Each number is 200 + 40 x the weight over its row's rms, rounded and kept within 0 to 999. Layers, rows and columns count from 0. The size before them is the row's rms in percent of the matrix's.

# up: layer 4 MLP up, 448x192, rms 0.108, rows 213-247, columns 64-127
# down: layer 4 MLP down (transposed), 448x192, rms 0.105, rows 213-247, columns 64-127
# gate: layer 4 MLP gate, 448x192, rms 0.116, rows 214-248, columns 64-127
up213,099,200,188,191,256,139,270,248,213,208,259,219,231,172,166,162,202,220,199,188,204,183,171,153,167,183,283,206,209,119,249,195,192,161,243,188,195,274,182,220,213,268,189,229,178,156,190,135,220,263,113,225,198,190,128,228,197,157,207,180,208,96,164,158,208
down213,097,208,212,194,202,204,240,181,228,183,179,190,225,205,181,192,217,216,165,209,199,209,144,215,213,164,306,235,274,228,263,217,184,180,190,182,228,192,221,258,249,214,135,223,197,212,178,147,224,137,177,157,187,113,180,221,237,147,248,166,269,286,184,197,253
gate214,103,260,256,189,176,207,167,206,171,225,202,233,219,229,175,146,172,163,188,197,140,153,228,184,133,209,191,215,220,262,242,179,148,141,256,201,216,224,211,158,220,170,206,200,197,132,188,116,210,154,198,203,210,198,263,201,190,192,125,212,243,162,272,206,222
up214,100,178,259,163,240,191,203,175,203,232,236,196,179,169,138,226,138,189,257,157,246,145,161,78,213,154,242,186,219,133,189,192,134,189,263,137,200,162,168,207,150,194,226,166,223,263,185,215,158,202,164,185,208,211,262,188,215,176,146,251,193,189,241,173,196
down214,098,171,196,178,217,255,221,101,224,277,212,231,214,230,269,179,233,200,158,139,151,250,176,213,180,106,174,223,228,285,177,200,209,192,221,261,208,231,193,239,235,169,206,139,219,229,142,122,253,151,179,176,201,170,226,144,208,216,149,237,152,206,243,78,230
gate215,104,235,230,235,186,189,247,216,216,234,146,132,176,199,182,220,161,167,200,237,247,248,202,164,183,186,158,191,227,176,244,162,144,143,171,140,158,178,216,244,259,197,202,253,256,174,162,250,109,127,276,247,254,168,182,171,185,261,180,194,206,161,229,173,144
up215,105,188,201,198,168,186,155,236,195,164,207,151,224,272,177,234,202,202,135,156,191,148,113,193,155,137,191,215,184,196,212,242,250,255,234,149,267,160,139,254,223,184,188,216,172,262,187,177,220,203,273,133,212,118,130,195,179,120,252,230,136,222,145,221,258
down215,104,176,179,87,214,189,204,209,128,191,250,205,183,263,127,220,139,219,160,204,115,169,187,165,203,201,177,256,175,227,248,246,166,205,178,252,247,207,164,186,220,146,171,203,157,207,215,225,204,169,198,72,214,222,189,180,237,214,203,262,229,172,171,235,185
gate216,102,149,246,141,147,235,205,141,180,174,124,196,218,190,207,177,202,223,225,188,220,186,215,215,165,183,210,168,228,272,218,176,215,220,199,150,84,241,248,251,162,266,165,204,187,207,247,253,219,216,206,218,234,196,254,172,187,219,215,179,187,189,289,163,146
up216,102,186,181,192,223,279,206,211,233,202,159,234,209,253,234,256,131,190,184,250,169,245,188,166,184,223,209,206,192,208,137,202,160,175,169,190,256,181,141,202,263,190,193,255,156,220,211,222,162,205,175,210,146,199,193,157,211,229,248,203,141,200,184,134,165
down216,102,138,173,160,184,172,281,195,146,214,157,232,152,259,201,124,196,262,222,222,127,242,131,222,188,325,209,270,202,211,257,163,248,173,185,182,256,227,178,258,164,233,190,243,175,182,207,150,218,217,199,149,151,250,225,192,170,221,294,206,229,230,250,234,156
gate217,103,229,246,226,183,169,186,184,191,292,173,123,176,209,175,196,110,187,226,189,203,200,249,196,162,199,246,162,237,181,152,195,184,241,242,191,165,243,259,218,168,233,232,173,156,202,175,233,210,196,253,195,164,180,204,186,126,232,224,209,153,179,224,194,136
up217,102,163,143,234,195,244,264,255,174,237,254,272,132,197,194,147,139,290,203,145,217,233,128,231,255,235,119,131,142,206,218,161,144,158,240,204,180,206,226,132,194,226,210,189,236,183,324,197,176,168,167,199,178,225,220,245,163,177,200,158,190,228,159,185,254
down217,101,168,169,233,205,257,182,270,227,243,226,236,307,208,150,176,187,220,142,257,193,204,192,203,224,149,223,168,205,147,115,203,198,197,154,182,184,180,92,216,129,261,255,243,209,168,150,249,164,163,157,164,255,169,265,225,214,153,162,313,141,139,204,136,239
gate218,104,235,245,257,192,252,258,100,232,190,195,176,190,136,250,212,218,239,145,218,173,203,203,196,216,175,193,181,280,165,141,165,182,223,170,171,175,193,193,174,194,253,289,255,137,165,138,226,211,199,222,192,262,158,195,168,148,178,277,124,224,161,250,222,220
up218,101,163,216,230,224,233,250,171,216,182,223,199,236,260,170,163,167,221,223,155,245,137,209,283,160,264,178,200,219,194,139,180,175,178,201,206,238,206,148,188,196,244,150,228,168,271,178,193,217,192,171,207,210,197,220,247,227,172,161,223,223,174,196,271,258
down218,102,141,168,205,213,164,188,204,203,244,161,187,132,201,162,233,197,213,221,165,133,201,211,155,273,277,174,187,211,188,203,179,191,284,160,292,239,180,185,200,197,211,226,247,203,236,202,264,206,188,188,206,197,174,179,183,196,192,190,210,114,259,184,147,155
gate219,096,180,150,236,145,253,231,103,210,235,260,188,202,217,201,222,258,185,115,207,115,198,194,188,158,185,198,140,213,153,174,205,245,79,180,247,223,222,223,239,141,243,215,215,224,165,199,221,204,194,280,164,257,200,183,235,233,287,172,233,195,190,174,258,197
up219,100,120,147,190,233,197,199,172,251,279,105,282,182,190,231,233,150,201,288,212,244,190,204,260,238,214,183,211,245,222,175,222,228,162,177,145,227,159,279,182,198,159,147,208,175,185,175,243,248,258,105,252,264,198,254,139,220,157,203,260,218,220,194,190,275
down219,100,178,148,121,291,244,121,195,194,236,172,219,198,187,166,165,233,206,280,213,175,170,119,215,227,207,189,235,158,195,174,204,189,250,216,178,179,168,227,192,182,213,164,242,234,178,171,295,235,249,116,217,206,159,206,197,194,151,194,215,221,212,224,206,259
gate220,093,216,101,195,258,137,180,217,191,239,197,216,222,164,145,162,246,202,252,250,194,151,273,263,207,176,293,144,188,212,175,242,219,204,216,158,144,171,227,130,138,231,168,211,204,198,224,183,186,211,167,196,262,239,183,166,197,151,198,203,330,192,177,188,172
up220,100,144,176,162,253,206,208,287,216,250,227,213,96,224,259,178,228,241,183,199,198,220,197,230,253,140,207,222,247,165,219,235,192,189,168,250,199,180,195,226,211,244,196,209,209,229,171,136,271,151,300,192,177,160,198,183,197,180,274,210,226,140,253,258,202
down220,097,189,189,244,259,143,153,229,253,182,198,229,199,135,236,220,227,252,178,139,152,170,243,195,248,156,188,240,245,193,260,215,155,162,253,172,120,222,248,288,180,205,182,182,182,162,274,125,165,168,256,217,264,187,190,179,132,128,153,194,155,207,215,245,238
gate221,098,221,197,229,183,204,170,138,178,181,191,168,204,280,228,190,183,202,214,176,211,212,199,90,214,141,237,201,236,215,228,224,171,136,199,230,233,214,176,144,235,235,191,187,203,193,248,190,149,170,174,179,173,142,146,219,172,164,212,237,183,176,231,258,214
up221,100,179,144,159,131,199,197,235,232,164,178,178,178,219,176,190,223,171,135,187,154,256,221,202,222,224,162,157,207,215,240,202,240,114,203,161,148,240,168,203,239,232,294,246,197,283,312,198,245,209,204,181,91,210,200,208,184,220,264,149,145,163,194,155,219
down221,101,238,238,271,211,185,175,193,247,191,223,178,170,201,203,196,208,211,241,220,168,269,173,149,127,180,222,150,221,170,223,235,207,165,210,241,172,162,204,149,205,160,172,257,176,211,244,208,173,225,164,229,223,208,180,198,158,189,173,166,123,181,214,211,313
gate222,105,220,182,236,213,146,235,135,163,149,264,182,209,263,157,201,208,171,294,228,242,234,262,150,196,278,227,201,229,198,203,189,148,213,178,190,219,198,157,135,218,179,270,126,195,180,145,169,261,236,230,171,195,167,193,160,167,214,220,188,220,325,197,171,272
up222,101,197,178,209,218,227,137,257,257,148,198,293,107,175,176,214,187,180,203,187,191,137,150,152,242,121,259,210,244,138,161,178,277,203,195,259,225,213,270,197,253,211,173,213,230,197,179,195,211,219,173,168,232,255,137,218,134,181,288,246,205,235,229,262,261
down222,098,151,194,247,241,125,206,224,158,222,146,138,149,227,177,143,154,191,136,196,215,190,147,182,245,186,175,182,257,153,97,177,216,172,203,218,123,180,256,202,197,243,192,213,168,245,275,157,205,272,107,195,205,241,185,154,178,229,205,195,200,191,218,169,211
gate223,099,195,204,203,223,172,194,211,252,162,182,280,212,215,173,212,155,196,241,258,224,263,253,181,196,170,141,136,212,298,213,181,201,183,184,210,167,183,236,253,243,215,197,122,223,229,198,162,187,147,219,185,114,205,210,244,203,135,188,179,271,224,212,207,252
up223,103,272,231,220,223,202,184,206,205,229,234,120,207,226,181,183,154,147,138,231,267,252,205,137,207,231,211,190,202,208,254,220,185,259,204,196,171,200,211,196,200,167,221,177,257,132,172,200,201,218,202,237,240,208,211,198,206,205,173,258,70,167,117,185,178
down223,103,241,244,194,229,221,254,163,163,190,194,262,257,178,209,198,163,188,221,252,189,202,152,234,192,235,238,213,174,231,154,290,156,151,276,198,148,201,184,162,228,227,210,199,206,240,165,234,285,205,213,230,178,198,253,179,163,244,225,198,152,241,196,170,127
gate224,101,256,235,169,199,224,206,219,177,208,222,204,141,76,211,182,216,239,201,175,234,148,210,152,242,191,253,190,211,227,209,272,203,113,167,166,170,126,155,242,205,204,213,190,202,122,180,225,196,167,176,206,173,191,248,302,241,221,178,202,211,163,203,226,177
up224,109,245,214,265,236,215,214,172,160,171,183,187,148,137,151,196,214,162,194,236,202,124,256,217,251,143,210,187,109,245,190,174,279,199,250,212,226,141,230,226,161,188,177,218,245,165,193,155,168,169,223,263,198,141,157,244,224,183,141,255,221,162,276,206,207
down224,109,223,205,266,202,200,185,176,220,173,214,201,189,250,195,243,230,174,221,219,184,167,195,209,188,191,172,206,153,266,188,182,173,262,231,206,191,212,202,227,211,222,230,189,239,204,236,149,212,175,226,222,216,173,184,237,175,224,220,159,231,186,205,237,231
gate225,096,205,143,224,247,238,138,232,194,252,186,181,208,174,190,222,172,187,207,164,189,154,188,220,181,205,219,137,203,224,176,252,250,168,121,263,153,177,190,194,267,294,138,210,198,208,159,182,242,145,170,171,166,219,230,220,294,233,243,218,179,190,219,196,192
up225,099,199,241,212,298,219,193,211,220,184,158,202,245,179,197,215,182,225,124,172,176,206,199,173,202,202,229,194,233,152,181,182,144,180,208,201,200,201,180,224,193,252,158,279,257,133,179,254,227,194,249,192,169,118,186,226,303,166,131,195,256,129,89,177,135
down225,097,137,179,204,223,236,126,145,139,244,172,212,236,181,251,172,149,210,267,225,205,259,261,177,191,202,248,198,144,183,193,222,108,240,222,215,258,252,151,188,215,207,164,175,165,194,133,186,277,146,205,229,170,163,159,236,258,239,205,199,217,234,219,233,160
gate226,100,204,241,221,245,160,220,237,162,231,232,237,150,244,267,262,196,152,208,121,251,159,181,164,236,126,213,231,202,211,163,200,226,158,148,197,235,209,221,168,139,181,217,175,201,165,170,193,232,162,200,173,183,169,209,270,230,257,243,175,184,236,202,263,184
up226,100,256,135,214,227,177,168,201,176,215,112,204,151,204,174,277,215,221,136,243,156,191,199,151,164,212,156,248,177,189,172,218,212,168,290,181,222,271,185,191,221,162,144,170,216,256,215,257,179,273,195,216,171,199,163,221,218,237,169,187,282,208,224,265,216
down226,100,214,143,245,153,135,209,221,173,252,181,171,176,198,223,188,195,198,139,229,165,214,224,196,156,245,218,185,190,223,96,91,156,211,270,186,128,187,261,225,166,253,203,202,134,173,256,228,181,235,143,163,249,235,186,202,247,199,227,170,195,158,243,169,254
gate227,099,251,217,202,174,223,215,136,183,188,297,206,225,263,185,207,161,148,212,259,192,218,232,197,177,280,187,178,298,164,220,281,217,154,186,215,210,145,231,281,212,220,238,151,175,217,215,200,243,193,238,197,213,207,204,200,161,219,155,264,250,238,182,297,187
up227,099,194,195,258,310,184,228,236,179,257,181,180,135,261,113,150,210,236,134,272,182,258,258,174,239,214,196,225,247,167,142,236,196,253,215,174,179,195,187,172,237,276,148,216,150,166,225,243,163,231,167,219,263,173,179,137,245,178,218,180,256,188,252,212,284
down227,100,162,185,178,157,183,205,126,167,233,231,281,171,223,238,210,213,179,165,170,253,242,200,290,204,228,151,187,256,202,240,229,176,135,176,215,215,216,198,185,181,159,270,187,234,242,184,231,207,205,171,182,243,214,80,126,258,208,109,251,245,241,168,192,155
gate228,096,182,194,211,171,261,135,180,214,249,184,228,171,213,185,207,251,268,262,209,128,176,210,178,165,203,210,175,176,149,186,203,166,113,192,214,210,234,143,197,229,194,242,247,201,162,215,251,185,306,220,219,218,200,227,244,183,283,183,166,219,180,200,148,160
up228,098,153,146,240,209,126,224,199,272,233,226,168,156,196,155,195,198,138,147,179,222,233,203,209,260,143,241,214,185,213,257,180,165,245,221,118,93,259,172,192,165,201,170,170,242,144,169,157,191,203,244,226,231,96,217,177,182,224,197,117,161,229,163,126,110
down228,100,232,160,278,167,238,154,181,217,204,169,185,138,239,204,199,232,135,233,146,229,179,243,173,201,175,172,182,219,187,226,226,210,152,202,182,189,211,243,176,201,167,198,160,253,288,259,160,233,167,200,150,142,215,162,237,173,124,194,226,214,227,272,195,170
gate229,104,238,184,293,237,200,224,146,183,209,237,201,214,93,190,179,283,223,202,188,164,230,156,130,282,188,223,218,204,195,217,180,150,148,204,184,208,112,234,178,209,203,229,188,223,235,211,286,240,152,242,206,248,193,301,205,165,259,208,206,252,198,253,234,231
up229,103,182,202,253,185,166,251,159,223,213,245,230,152,189,212,270,245,275,213,289,159,167,159,230,183,188,95,225,202,309,248,230,235,176,262,264,210,216,244,167,202,218,182,197,204,192,227,160,189,228,235,166,246,232,246,300,176,190,119,208,161,222,262,198,252
down229,101,203,201,220,177,208,212,119,148,246,182,214,181,187,238,153,183,194,251,194,147,224,190,127,179,238,195,248,230,278,257,81,210,247,238,153,220,184,186,233,154,225,185,175,201,189,171,211,190,163,191,224,269,144,153,242,167,182,187,271,242,245,206,214,217
gate230,103,267,196,131,135,177,185,172,242,147,165,238,201,198,235,243,205,231,236,146,252,183,260,202,172,260,222,215,232,195,202,223,172,142,205,200,142,164,142,216,225,263,228,144,119,179,145,148,162,154,224,184,162,206,238,161,208,197,191,269,189,142,141,204,159
up230,097,153,199,224,232,251,237,239,180,200,202,184,238,234,152,124,183,241,206,277,177,203,182,208,171,131,162,198,171,136,194,162,214,153,239,184,183,215,136,213,199,263,234,281,183,173,186,143,126,182,157,164,218,213,186,146,176,201,166,188,191,246,189,242,159
down230,098,228,166,117,175,202,189,219,200,197,164,232,131,190,165,184,313,264,220,173,241,251,219,216,197,266,168,241,186,159,252,249,222,181,193,218,230,223,171,151,218,154,239,179,175,250,140,204,226,133,237,192,172,264,180,172,152,178,178,245,259,156,228,250,199
gate231,114,238,182,96,230,207,234,141,204,126,154,211,231,202,182,182,173,211,257,199,186,174,253,150,231,222,219,208,196,136,147,194,171,195,168,248,201,231,239,160,302,208,173,220,184,148,170,210,164,182,158,178,146,173,224,150,223,264,184,267,219,171,249,242,187
up231,111,175,179,186,226,175,228,212,192,259,205,222,163,177,180,208,168,220,168,208,162,177,171,192,193,265,155,234,242,198,297,91,230,131,182,165,219,136,213,171,159,166,181,243,217,135,207,244,182,153,200,178,195,143,277,227,173,176,119,194,159,152,203,171,163
down231,108,226,280,272,197,164,254,173,217,238,163,189,219,219,165,188,224,219,158,230,180,175,273,242,169,236,176,140,203,231,189,116,224,213,202,148,161,155,181,271,162,283,216,232,150,147,171,242,227,232,193,251,196,181,215,214,163,246,181,130,182,157,153,213,250
gate232,102,196,199,180,198,161,193,255,221,169,167,192,226,205,282,166,194,205,240,135,194,189,223,236,198,249,281,226,241,112,148,161,196,159,234,159,224,228,201,203,233,156,207,148,140,189,215,216,242,251,213,253,123,190,187,203,210,261,252,125,228,176,189,160,212
up232,096,236,139,172,205,276,152,230,142,142,236,184,175,232,181,168,212,258,205,224,177,145,223,193,264,236,249,211,190,206,244,249,166,226,161,165,240,189,229,274,246,213,164,197,156,237,256,238,185,194,131,164,166,170,135,242,230,244,208,264,165,167,189,176,194
down232,094,229,172,207,202,219,176,168,204,198,202,251,220,202,173,240,214,243,183,239,213,185,186,255,204,206,187,241,204,113,222,123,182,160,250,175,153,220,181,156,141,192,209,216,139,257,209,169,236,262,230,231,203,251,235,183,204,252,173,228,197,188,209,105,117
gate233,098,243,165,144,184,156,202,188,271,228,229,191,243,92,180,189,194,150,198,192,214,87,180,179,256,202,245,220,221,198,148,220,190,170,176,213,200,195,189,185,237,260,149,158,248,170,183,207,230,279,113,149,244,196,207,336,178,229,274,170,244,194,198,149,177
up233,105,286,265,182,217,220,229,279,242,206,178,191,185,177,222,161,174,149,122,185,200,204,197,192,205,226,242,174,217,167,147,218,224,163,244,178,196,197,198,239,200,225,186,229,208,200,147,190,243,165,230,201,273,198,219,170,160,188,216,206,133,177,189,221,211
down233,105,178,182,171,121,217,159,322,167,165,155,210,211,231,147,233,256,195,196,167,163,201,276,210,212,196,176,199,187,165,243,143,231,197,226,153,199,226,196,180,183,220,195,192,222,225,183,191,283,205,275,152,232,223,199,194,234,206,198,204,225,255,156,180,226
gate234,103,232,194,181,262,216,185,148,176,230,190,209,249,146,210,242,182,165,281,173,204,174,142,112,220,177,174,146,222,135,122,192,188,181,151,141,165,231,163,217,239,230,215,194,208,168,298,223,225,197,230,174,180,207,229,181,190,163,177,252,171,189,198,170,226
up234,100,215,198,203,193,184,216,209,247,71,272,178,103,215,200,184,205,194,206,216,226,230,182,220,173,184,199,272,160,274,244,211,227,241,164,145,227,137,139,199,251,213,120,124,169,206,109,183,161,246,123,238,174,231,251,222,271,266,155,263,191,222,177,209,267
down234,099,280,177,250,243,180,245,225,187,190,225,202,188,172,185,201,224,215,145,150,221,224,229,205,213,176,250,161,154,200,135,225,228,129,138,225,286,207,138,231,298,176,150,204,209,152,227,167,218,290,141,198,223,238,225,203,271,228,198,177,121,218,194,239,171
gate235,105,181,167,125,257,146,131,250,196,239,268,164,264,233,198,165,200,211,168,211,187,245,280,202,233,153,171,206,202,161,269,238,184,192,240,105,184,230,208,158,181,263,150,202,243,216,204,230,200,179,256,208,186,146,180,167,243,207,210,140,221,148,195,186,233
up235,101,195,239,204,251,167,140,220,253,209,240,121,167,210,257,254,199,192,199,156,204,202,133,192,102,163,269,156,186,203,150,123,245,275,168,227,200,235,200,237,228,267,236,255,134,171,155,234,248,253,109,212,178,243,248,162,126,233,194,182,219,240,225,211,248
down235,105,203,247,155,272,209,189,308,178,247,146,134,199,159,230,216,118,226,218,217,198,158,164,196,218,183,254,176,240,171,212,226,183,209,175,192,216,176,117,209,200,206,211,237,235,193,93,238,203,206,190,177,239,228,227,193,213,167,169,184,189,207,182,145,214
gate236,099,236,193,202,198,241,170,210,132,190,240,182,216,210,149,254,230,177,165,253,142,170,203,173,183,260,242,197,167,234,258,236,264,111,185,114,203,237,133,145,208,206,166,170,160,223,211,236,232,219,273,188,167,145,224,262,220,159,224,133,156,272,249,257,223
up236,103,114,157,225,248,205,232,294,232,228,164,142,160,179,203,135,240,223,196,199,236,183,250,206,194,227,79,179,215,149,243,181,175,216,225,191,192,192,297,150,245,151,213,214,237,208,222,129,202,181,164,197,248,236,183,204,163,219,204,300,218,216,147,123,206
down236,100,217,227,235,293,234,242,204,232,175,288,253,207,280,192,191,212,204,262,234,191,144,140,220,214,230,135,261,258,204,249,206,192,106,178,160,196,246,191,182,201,157,226,115,219,210,214,169,147,152,195,206,193,225,233,170,194,196,220,174,241,205,125,120,125
gate237,096,229,154,249,248,221,206,165,153,249,217,270,181,178,223,185,188,203,132,285,202,205,229,167,223,226,262,197,232,248,306,191,171,245,193,296,187,176,167,232,144,272,218,198,183,225,169,143,231,214,231,149,164,107,236,210,222,212,166,253,204,247,189,212,159
up237,094,227,169,230,211,150,138,183,166,283,256,279,200,216,192,207,144,260,172,213,139,240,162,224,199,231,191,228,222,218,190,176,99,195,167,243,165,156,182,204,220,219,205,118,222,247,244,251,179,155,251,196,186,223,259,245,258,162,227,189,177,102,210,165,200
down237,094,208,191,217,268,236,251,187,212,204,170,237,171,104,312,190,209,203,163,127,193,188,192,188,193,202,189,227,233,194,221,118,239,251,153,226,134,184,246,227,197,206,246,207,216,241,154,195,233,176,251,235,167,168,234,245,171,190,142,166,255,157,193,172,215
gate238,101,152,185,198,247,181,100,232,194,230,140,308,233,205,214,147,257,131,231,203,162,191,198,170,217,192,262,215,270,246,127,250,171,245,229,170,178,165,175,149,256,245,263,220,202,181,153,216,133,158,174,167,210,175,277,207,150,192,144,154,185,154,223,153,189
up238,101,194,191,231,189,243,193,247,188,227,243,185,205,133,148,83,159,239,188,234,211,150,225,108,93,167,236,180,229,204,203,186,240,250,179,201,169,166,210,208,255,241,146,248,190,171,210,200,210,263,218,193,116,197,186,115,241,172,217,228,204,288,215,208,176
down238,102,170,162,195,201,265,178,276,106,164,122,204,256,175,202,130,210,175,223,224,229,153,278,146,189,253,241,176,177,231,196,247,191,275,183,221,232,208,257,174,199,192,203,195,220,181,257,200,225,204,251,199,215,299,157,198,177,159,235,234,256,234,195,159,198
gate239,096,283,196,198,178,201,204,90,213,157,182,146,165,183,227,252,213,169,213,237,173,203,195,176,214,157,251,182,221,180,184,205,183,117,199,195,216,190,234,198,243,165,222,214,171,170,209,203,250,273,239,195,111,162,157,220,163,249,259,175,188,311,115,280,170
up239,093,215,220,261,207,188,234,198,199,202,140,233,154,253,257,211,165,219,200,262,119,206,206,186,249,217,264,184,185,206,215,217,267,181,210,178,235,190,188,175,227,154,191,276,208,173,211,228,144,241,202,220,196,208,168,200,217,288,178,113,230,193,202,243,232
down239,095,195,181,274,172,180,157,263,103,213,168,287,204,157,229,133,134,195,73,224,222,162,156,264,249,225,180,169,186,191,244,213,131,182,180,200,127,256,164,148,186,255,159,177,173,152,207,175,237,201,147,250,225,224,234,156,126,210,140,186,210,168,129,228,207
gate240,101,149,240,257,212,237,118,198,247,236,225,212,192,225,256,173,219,275,167,200,146,233,115,219,281,152,206,266,185,149,223,182,180,144,140,197,237,211,188,113,158,207,247,252,208,171,217,215,253,229,186,220,204,167,180,246,255,294,210,184,191,195,228,161,169
up240,102,181,210,150,205,190,246,272,207,172,167,181,223,247,197,256,167,156,174,197,240,207,150,155,138,211,227,200,220,219,155,191,164,213,273,177,203,243,164,247,156,200,201,117,188,245,139,245,209,194,273,211,251,266,240,226,255,183,168,147,145,226,176,205,264
down240,101,199,248,190,153,189,216,264,186,192,162,134,219,160,219,255,171,243,274,280,222,171,271,208,188,177,206,217,237,269,169,196,220,203,220,218,232,177,218,220,193,163,220,234,194,132,186,261,269,201,193,232,189,209,216,217,218,214,165,174,204,268,248,273,211
gate241,100,243,187,203,253,180,179,177,277,223,232,209,193,127,228,201,175,282,141,215,192,247,121,154,154,294,170,249,239,203,198,228,251,128,143,231,138,164,171,134,205,161,193,211,176,114,171,182,132,229,233,213,103,193,232,193,183,247,177,225,268,148,203,114,183
up241,101,193,216,260,173,183,140,194,173,194,173,221,175,182,202,250,282,220,254,181,220,138,160,185,134,214,177,184,249,226,277,276,174,267,179,275,244,130,162,169,229,185,173,212,194,269,230,236,227,197,192,140,142,229,180,161,140,262,267,187,134,296,184,260,191
down241,098,246,192,297,115,162,210,241,265,172,243,179,176,278,180,207,195,150,223,219,144,192,194,212,133,143,177,158,239,185,172,253,213,160,174,196,209,168,223,215,177,252,190,135,170,249,221,189,252,180,164,274,202,194,266,252,231,256,253,203,140,201,217,211,216
gate242,097,219,194,187,160,220,231,180,212,266,221,241,218,228,198,275,204,191,106,207,260,182,198,225,229,108,214,260,229,119,168,246,140,185,177,227,198,189,145,165,180,206,168,119,155,161,184,228,165,130,219,203,191,197,173,230,199,159,173,142,139,213,193,208,229
up242,096,237,203,216,195,138,227,168,197,222,237,137,256,244,173,123,188,135,193,188,133,190,188,175,253,211,214,245,194,193,220,169,246,210,260,120,155,204,136,207,239,188,187,230,237,185,260,167,179,246,201,136,223,202,170,192,185,166,166,156,134,150,166,288,226
down242,097,262,166,234,186,224,144,195,186,205,110,204,215,219,118,148,187,163,200,163,256,224,208,212,178,204,232,232,211,161,141,153,209,229,256,267,186,211,162,198,199,111,233,173,177,253,204,173,136,240,113,193,240,282,186,126,166,187,223,204,215,231,219,194,184
gate243,100,145,249,194,214,190,211,207,180,187,142,249,215,170,219,255,191,266,188,189,206,167,162,197,185,218,171,213,188,179,128,244,230,219,273,202,208,137,225,191,243,189,252,209,236,209,222,167,203,190,263,192,189,177,237,277,196,206,146,178,205,117,232,144,246
up243,097,228,167,189,211,213,227,145,252,162,205,208,138,164,181,196,248,185,219,158,93,131,151,218,168,157,240,231,153,270,178,241,158,248,198,138,160,192,240,239,197,215,249,216,209,229,170,231,110,216,180,144,227,208,240,195,169,132,146,224,210,129,199,104,178
down243,097,188,275,251,192,158,221,244,214,168,250,223,163,149,160,167,197,200,231,158,174,229,197,208,244,207,249,226,136,195,232,230,146,202,257,214,110,192,192,241,211,241,196,157,224,258,259,168,222,182,226,236,208,232,171,169,215,148,137,217,192,153,184,218,186
gate244,104,163,221,172,204,198,229,197,129,188,253,159,206,218,282,220,202,170,247,193,154,203,282,204,228,231,229,218,233,143,204,217,197,233,140,155,191,245,223,240,183,201,218,237,129,152,146,177,149,92,186,180,223,128,140,213,199,164,195,160,277,228,243,199,203
up244,099,227,255,234,125,196,161,207,221,242,162,192,147,174,245,167,143,187,225,233,284,243,215,230,285,210,251,193,176,216,132,241,227,219,161,186,172,261,174,188,158,200,218,155,207,155,172,227,150,129,253,155,167,170,253,231,211,187,194,170,271,233,148,252,188
down244,100,269,206,203,263,167,161,138,194,325,237,217,185,278,250,195,146,126,139,207,198,227,276,168,241,267,175,210,225,187,177,151,187,200,162,168,174,201,279,233,178,201,176,232,141,207,166,148,207,166,133,178,173,190,127,224,267,205,121,206,136,211,219,213,252
gate245,106,203,207,204,238,202,122,245,177,211,222,106,206,184,135,267,195,188,234,163,225,227,291,148,212,153,193,158,213,167,275,156,149,153,189,168,191,234,119,165,177,273,180,197,241,157,205,173,150,193,222,236,209,187,259,227,94,150,191,163,206,173,188,192,139
up245,098,183,259,204,223,234,220,185,217,214,222,184,202,224,198,211,160,179,184,229,186,259,208,200,138,234,187,267,230,169,204,222,154,227,186,178,248,261,164,123,233,220,173,174,158,173,193,216,192,251,151,187,144,141,264,193,154,128,184,258,179,123,183,244,203
down245,098,204,231,204,191,179,154,227,188,254,262,200,186,140,231,233,187,291,213,224,168,259,129,194,153,208,121,172,260,261,214,202,193,113,214,137,213,110,181,173,157,182,120,158,225,231,183,227,170,200,223,238,220,168,203,245,136,204,151,236,212,197,173,199,159
gate246,093,163,228,176,164,235,239,204,242,160,183,286,145,200,212,187,172,231,195,196,169,168,255,142,211,184,195,224,204,89,155,237,251,176,177,145,212,195,273,245,178,226,215,142,123,221,234,204,303,247,217,143,155,143,140,210,206,229,267,103,186,189,255,181,207
up246,090,218,229,217,197,119,248,186,207,238,204,168,193,213,154,220,187,198,166,179,214,225,165,146,186,196,188,239,268,199,213,213,209,195,169,198,189,185,153,244,193,219,95,277,167,158,196,158,154,136,289,293,174,195,88,147,243,221,270,157,228,152,199,158,157
down246,095,286,209,99,175,120,236,192,159,235,217,230,204,147,157,180,209,203,242,185,276,202,139,212,118,221,239,208,228,167,257,154,194,185,176,122,282,224,156,182,231,219,202,222,221,223,263,173,172,250,182,237,201,215,189,257,159,193,241,216,204,235,252,230,149
gate247,101,209,165,172,210,215,220,190,249,163,179,213,243,212,237,296,172,249,211,252,204,250,156,123,115,199,204,105,136,164,258,182,186,236,294,188,208,238,200,176,171,232,278,211,233,186,216,163,194,189,175,193,263,183,163,173,120,237,185,223,200,229,202,168,235
up247,104,177,151,211,203,131,245,201,152,232,146,174,192,224,128,172,191,177,188,240,194,192,192,249,196,165,144,176,212,167,207,206,217,173,180,183,209,148,242,193,269,268,149,143,191,165,202,232,184,192,216,107,161,238,204,297,228,191,148,154,250,216,143,176,259
down247,106,174,179,234,221,192,229,215,218,235,177,210,161,174,150,184,179,161,185,268,181,283,189,184,171,211,235,223,274,247,228,144,129,201,202,194,248,174,190,214,164,182,269,139,157,232,228,138,224,207,230,270,215,163,293,196,169,216,170,265,250,262,205,238,168
gate248,098,242,197,156,176,230,157,216,203,312,154,127,190,196,187,263,148,195,230,166,194,191,210,176,244,199,210,255,214,153,214,87,128,142,206,205,147,137,230,169,238,150,230,232,253,171,244,181,234,222,200,232,241,245,194,186,160,257,259,216,222,189,260,199,178